Weights of a small GPT-style language model, trained from scratch on English Wikipedia.
Architecture: LayerNorm before each block, learned positions, no biases in attention or MLP, tied embeddings, normalized queries and keys.
Each number is 50 + 10 x the weight over the matrix's rms, rounded and kept within 0 to 99. Layers, rows and columns count from 0.

# layer 3 attention output, 384x384, rms 0.0606, rows 100-150, columns 320-383
60 62 43 38 33 43 64 55 44 66 46 40 60 54 57 54 38 26 48 47 69 43 39 51 46 40 43 46 33 60 77 45 57 48 32 48 45 49 54 50 66 73 45 49 65 49 34 64 47 51 47 42 74 27 48 51 36 35 55 65 58 64 58 55
54 51 45 52 61 55 33 60 61 30 56 55 42 22 61 47 72 53 37 61 51 52 55 57 48 41 48 52 67 47 46 55 30 47 49 52 40 68 47 42 68 55 64 56 43 59 39 43 57 47 61 58 63 50 50 40 30 37 63 41 60 46 57 59
57 48 63 67 61 44 58 69 60 56 43 39 63 50 66 49 53 57 69 58 60 52 50 50 54 74 37 56 50 46 22 61 53 25 35 42 59 54 41 64 60 59 63 46 40 32 48 40 56 51 38 61 50 56 58 37 32 47 39 53 57 60 20 31
39 34 59 56 27 59 48 45 50 39 46 36 56 42 60 55 43 40 45 44 38 50 44 59 37 64 41 51 36 55 39 58 50 48 57 78 50 35 59 57 51 53 44 32 61 49 56 51 80 49 47 51 51 48 68 53 59 53 44 37 59 50 46 57
58 47 43 55 57 46 46 69 52 44 56 51 50 35 43 49 27 38 58 49 69 69 72 80 31 54 53 39 66 54 40 42 39 37 58 69 65 54 60 50 48 42 58 51 26 57 47 47 57 76 59 43 36 51 42 58 47 39 47 48 44 44 33 49
40 42 63 33 71 55 54 33 56 53 69 73 52 56 36 45 38 85 74 34 77 54 64 53 36 47 09 51 37 33 39 62 43 45 35 54 47 43 62 65 37 62 37 50 52 53 66 40 52 18 59 42 61 52 58 39 55 64 58 31 44 56 33 35
59 44 48 29 65 42 54 40 66 76 30 61 38 50 35 52 41 47 41 47 56 57 59 31 41 39 58 71 44 51 56 58 61 61 53 53 31 54 51 59 67 51 45 57 55 52 55 62 39 34 55 52 65 56 54 75 30 51 39 54 41 45 52 56
42 40 49 62 56 47 50 40 61 49 36 38 53 29 46 45 40 58 43 60 23 34 56 44 67 42 60 42 59 48 46 65 44 54 39 42 53 63 34 51 52 42 51 34 60 45 38 41 41 66 75 53 52 54 40 41 59 58 65 63 46 49 64 59
56 50 51 73 45 41 50 47 60 37 61 59 58 73 42 49 46 66 44 62 38 53 67 46 34 55 57 60 46 65 57 35 58 49 58 52 53 52 47 52 52 62 53 68 55 44 55 17 53 72 55 53 53 62 60 47 52 35 72 44 56 57 32 39
48 77 59 54 40 57 46 51 67 54 39 59 53 32 71 57 43 27 33 46 67 47 39 44 51 43 79 47 35 47 43 49 60 15 55 41 38 50 49 48 61 30 28 52 69 70 65 44 52 33 39 57 63 48 43 46 56 34 52 52 54 39 67 56
44 55 38 63 73 41 50 41 64 48 51 54 49 49 61 49 47 41 42 46 44 66 56 31 64 42 47 42 51 52 42 58 44 50 45 72 38 39 39 58 58 51 39 52 43 30 54 23 58 58 37 54 34 60 54 67 46 36 75 46 48 50 43 57
54 46 58 30 39 21 51 70 58 63 57 48 59 54 33 43 55 62 56 49 35 42 31 65 38 67 62 49 42 69 71 37 30 62 48 66 61 46 53 60 51 35 69 58 59 64 35 42 36 75 53 65 37 61 56 37 30 27 40 46 58 42 37 72
46 45 40 29 33 34 36 45 52 53 58 63 51 60 62 36 43 22 51 46 31 55 43 52 38 50 45 63 53 45 51 42 54 69 28 46 42 65 39 49 42 44 36 39 52 35 48 31 60 48 51 50 56 68 53 56 65 55 47 28 38 75 59 39
69 65 65 40 31 50 50 31 50 44 63 40 39 58 38 58 37 41 68 59 43 33 39 50 57 67 53 47 52 44 76 64 50 35 49 48 53 71 59 65 47 49 42 41 51 58 41 55 56 60 51 54 57 52 49 42 55 39 66 36 56 48 42 50
66 57 49 54 55 54 41 34 59 64 51 29 55 79 36 20 36 50 57 52 60 55 61 32 43 28 58 31 46 48 64 49 43 55 58 50 63 38 43 61 48 49 19 43 67 41 62 41 42 43 63 57 24 37 45 68 33 40 53 60 50 49 70 52
49 63 53 55 46 47 69 47 30 49 37 42 34 60 49 54 60 52 54 46 57 52 57 34 62 59 68 72 56 42 41 55 40 55 46 40 57 33 58 68 46 42 56 51 53 62 44 44 42 35 44 41 50 44 70 42 48 56 61 55 46 42 45 32
71 57 52 40 36 24 52 43 43 30 63 60 38 53 52 44 59 55 60 57 53 48 50 42 22 64 74 61 51 43 39 55 59 46 52 33 62 50 47 51 50 48 43 53 54 76 42 73 61 62 60 64 57 53 56 44 42 92 49 57 71 58 51 45
56 62 48 62 48 54 59 53 46 36 55 41 55 40 28 37 41 42 31 48 44 51 38 55 53 46 71 50 48 55 29 15 56 42 58 47 31 65 38 43 49 65 44 51 57 44 38 34 53 61 45 49 62 40 62 49 56 55 30 63 50 40 63 37
41 48 35 58 56 64 55 44 43 49 42 49 47 64 58 59 47 53 46 48 35 37 53 39 51 53 44 31 42 34 32 42 52 47 60 52 31 51 36 23 45 66 45 60 56 70 49 52 49 21 58 42 59 49 36 46 45 48 52 46 29 51 34 50
61 65 70 51 54 73 47 44 65 48 50 73 47 49 53 48 64 49 49 77 53 44 53 59 51 56 38 35 48 58 58 53 41 47 24 51 38 50 49 63 18 38 50 55 51 57 40 55 42 70 46 50 44 76 43 61 36 58 61 60 53 45 73 43
47 41 23 66 48 56 60 49 53 62 47 38 44 27 50 51 47 36 75 53 52 73 62 57 54 55 67 70 67 67 48 48 54 47 47 64 53 48 53 53 40 50 60 61 54 48 48 47 52 59 43 51 46 36 49 46 71 51 23 50 30 57 57 39
46 52 52 49 61 43 57 46 66 67 63 44 50 45 45 60 51 55 50 41 47 39 41 57 59 69 45 50 42 47 31 57 83 46 41 62 48 75 46 52 56 68 43 30 45 37 36 46 49 39 71 52 31 47 54 44 45 63 48 53 58 62 60 46
57 56 47 33 62 52 49 68 35 31 67 55 66 51 56 65 43 46 38 39 47 54 55 40 55 42 38 54 62 46 37 44 53 37 52 41 52 58 42 64 67 51 49 43 47 67 45 52 73 64 80 45 55 48 42 51 57 59 54 49 54 40 51 47
47 55 34 35 47 50 51 65 65 37 44 57 35 42 44 62 55 55 40 58 53 58 60 56 64 52 63 44 32 49 61 45 63 21 46 59 42 63 55 60 43 45 55 42 74 71 38 70 53 67 48 54 73 45 36 39 57 31 39 41 50 35 45 39
50 51 56 51 35 49 29 46 49 51 44 53 52 51 50 39 59 54 34 42 54 57 42 60 60 30 48 58 35 54 32 36 51 42 48 27 58 44 41 65 55 39 45 47 31 36 41 72 47 59 56 55 43 52 46 46 62 61 61 56 43 41 34 76
62 27 42 51 57 56 72 54 58 44 32 48 76 44 50 48 51 29 49 48 64 81 48 73 57 47 52 67 44 77 72 54 56 68 40 43 53 51 66 56 50 49 72 55 42 50 53 43 47 58 49 61 52 46 42 57 59 53 68 58 47 58 09 53
50 68 63 56 78 46 33 62 49 66 48 63 54 62 60 39 48 75 42 55 30 52 54 47 87 59 50 44 44 66 33 52 39 42 68 51 69 46 61 50 48 25 48 51 59 38 53 68 52 58 39 52 58 23 32 64 62 43 53 50 62 62 64 53
51 64 59 54 50 73 54 46 47 53 53 47 50 64 49 49 56 55 46 30 48 50 46 40 39 33 40 41 51 54 43 66 64 33 65 39 32 39 82 43 37 39 52 52 56 44 68 55 60 45 42 35 50 52 47 37 44 53 69 38 31 57 66 55
52 48 32 33 47 54 44 36 52 60 45 59 42 73 53 37 33 57 64 34 59 46 51 33 53 36 37 60 42 61 43 44 45 44 56 60 55 41 76 47 49 42 54 37 59 31 73 64 60 47 74 40 41 29 50 77 51 59 47 37 40 50 68 50
49 55 54 68 74 44 43 64 67 47 61 74 54 37 51 78 56 61 55 46 47 31 44 46 47 73 52 63 48 45 27 56 47 52 50 64 77 47 22 48 38 49 20 36 77 71 44 59 39 57 44 50 67 49 73 38 36 56 42 52 38 58 66 45
63 35 35 42 40 56 52 55 68 61 68 51 55 47 52 21 70 41 57 65 37 59 44 30 61 36 54 53 61 47 63 48 51 79 47 32 57 42 53 47 35 31 63 36 54 61 60 33 29 34 59 51 72 40 47 49 57 55 39 50 49 51 54 42
30 54 56 53 79 66 27 39 46 55 39 58 44 48 57 57 64 38 45 51 50 54 41 45 51 44 51 55 48 37 50 71 68 48 25 56 51 35 67 46 44 57 51 29 72 49 55 51 47 38 40 52 25 46 65 36 38 26 49 56 42 42 31 55
63 46 43 70 45 37 53 49 36 35 41 49 42 58 52 39 50 76 28 54 48 49 43 59 40 48 55 51 42 34 57 56 36 41 54 67 71 38 49 49 66 61 50 41 45 60 53 37 67 63 70 55 75 64 49 46 46 61 63 56 28 40 46 54
61 53 42 49 81 56 61 55 57 48 39 87 60 40 59 54 52 47 39 37 55 65 55 23 60 55 61 66 42 47 78 42 65 40 57 40 33 70 57 59 52 49 56 29 43 51 39 62 47 58 59 36 41 37 69 56 37 39 59 52 67 35 61 45
47 43 34 36 55 67 68 41 41 44 63 50 55 46 46 53 56 62 52 57 44 38 73 32 58 47 54 36 67 47 36 40 55 47 67 49 35 44 55 51 49 44 34 45 58 41 59 53 43 69 68 72 49 35 54 59 49 36 33 33 57 62 42 50
47 32 62 56 66 61 34 43 57 67 66 49 54 24 79 58 50 47 56 45 54 35 36 26 43 47 49 45 60 47 38 28 37 46 56 61 47 47 61 49 37 47 64 47 52 30 51 58 53 51 51 51 37 86 69 46 29 55 56 44 45 50 42 41
49 28 40 50 51 62 38 70 51 53 56 72 53 51 62 43 58 58 51 65 57 57 52 67 75 33 58 34 41 44 57 45 60 54 42 64 40 65 41 43 59 46 52 67 36 61 48 75 31 42 30 33 34 34 55 69 71 58 65 50 40 30 57 27
38 40 52 57 69 28 53 36 63 42 51 56 47 61 66 78 51 42 58 59 47 34 41 52 58 32 38 74 55 47 47 31 49 75 48 43 32 55 55 43 41 61 61 28 54 67 35 62 61 76 41 56 70 52 68 49 47 47 36 36 62 37 69 71
59 55 42 62 54 49 57 45 33 44 44 47 71 42 45 45 65 43 65 52 35 55 61 51 67 63 43 59 62 43 52 56 48 49 72 44 46 60 48 50 50 66 55 35 55 49 37 72 38 69 57 74 44 55 70 53 56 61 37 40 58 60 68 39
58 42 46 39 33 52 51 55 66 63 51 49 52 76 61 53 56 41 40 47 32 52 50 61 49 39 59 31 52 51 62 47 44 37 43 64 64 66 42 37 48 46 49 47 41 69 44 37 40 39 51 51 58 60 44 65 65 38 49 66 56 66 45 53
43 45 56 56 61 57 53 41 37 62 30 41 67 59 52 35 51 37 68 47 40 56 71 43 54 56 39 47 28 56 47 42 40 35 44 62 56 59 78 57 45 48 46 62 36 50 37 47 50 45 44 54 55 36 63 38 54 41 59 52 53 66 60 51
44 64 50 53 45 61 71 64 49 61 44 58 50 60 62 31 45 57 43 46 47 51 53 47 37 46 32 80 59 42 44 58 53 74 57 47 38 64 57 44 61 61 60 47 40 49 37 54 47 65 68 70 50 49 59 52 46 63 34 76 45 78 46 50
60 52 66 48 64 64 50 46 49 40 44 33 54 65 70 47 35 63 57 70 55 47 62 55 78 95 69 41 63 45 75 54 52 64 62 52 25 50 55 52 57 60 60 37 48 48 72 47 28 53 37 47 45 48 70 61 49 67 55 51 35 43 70 52
48 42 44 33 60 47 53 42 48 43 35 32 52 47 52 53 47 56 31 46 45 56 58 36 61 36 57 43 59 41 69 44 43 43 54 46 42 62 48 39 44 51 32 54 60 47 57 48 49 48 61 70 58 66 46 60 33 52 53 41 53 41 53 59
44 56 38 66 52 39 67 38 43 55 62 62 56 65 59 57 58 70 54 49 36 41 38 50 52 56 46 36 34 75 68 59 42 48 50 30 51 42 63 56 55 56 61 44 41 41 58 56 25 44 50 47 49 44 59 53 51 53 55 24 37 73 52 54
64 60 29 40 63 24 46 49 40 58 62 37 46 65 53 67 41 45 59 49 53 45 54 49 54 38 46 38 40 74 53 54 57 63 43 49 52 47 64 72 46 41 54 58 40 60 39 40 65 37 29 50 43 60 47 47 37 64 37 44 69 45 48 61
40 65 56 45 62 50 31 84 46 38 62 36 43 43 23 56 48 57 41 57 60 59 54 55 49 43 52 57 43 65 48 65 41 54 72 59 57 37 27 66 40 52 53 50 54 33 51 34 44 45 59 33 42 35 63 60 65 45 27 42 52 52 40 28
52 40 34 67 48 37 70 52 68 46 58 54 32 66 57 44 70 57 52 44 62 66 35 50 40 58 38 44 44 58 60 41 64 43 30 52 37 38 40 34 69 45 58 51 62 61 58 61 56 53 61 41 43 64 28 59 42 76 44 63 34 57 36 53
59 60 55 49 33 37 51 45 35 42 44 63 49 50 43 48 32 50 70 43 48 67 46 46 67 57 56 68 65 55 63 45 44 63 68 38 45 38 53 48 58 40 38 67 39 72 44 35 42 49 66 56 37 30 58 55 56 38 54 35 40 43 54 54
58 46 44 60 43 44 63 55 20 57 32 40 27 36 52 41 48 51 53 55 57 60 53 26 59 52 54 43 48 65 43 53 38 36 61 39 59 35 50 52 34 39 36 21 59 62 56 31 34 54 57 45 53 60 59 61 60 59 35 63 34 66 42 59
51 65 56 53 33 50 40 38 36 73 27 57 48 51 45 58 56 52 37 57 29 64 51 38 45 55 54 46 33 46 40 60 56 70 55 57 42 59 24 63 31 36 42 57 32 48 66 45 44 41 65 37 57 46 68 68 44 57 80 61 42 56 60 52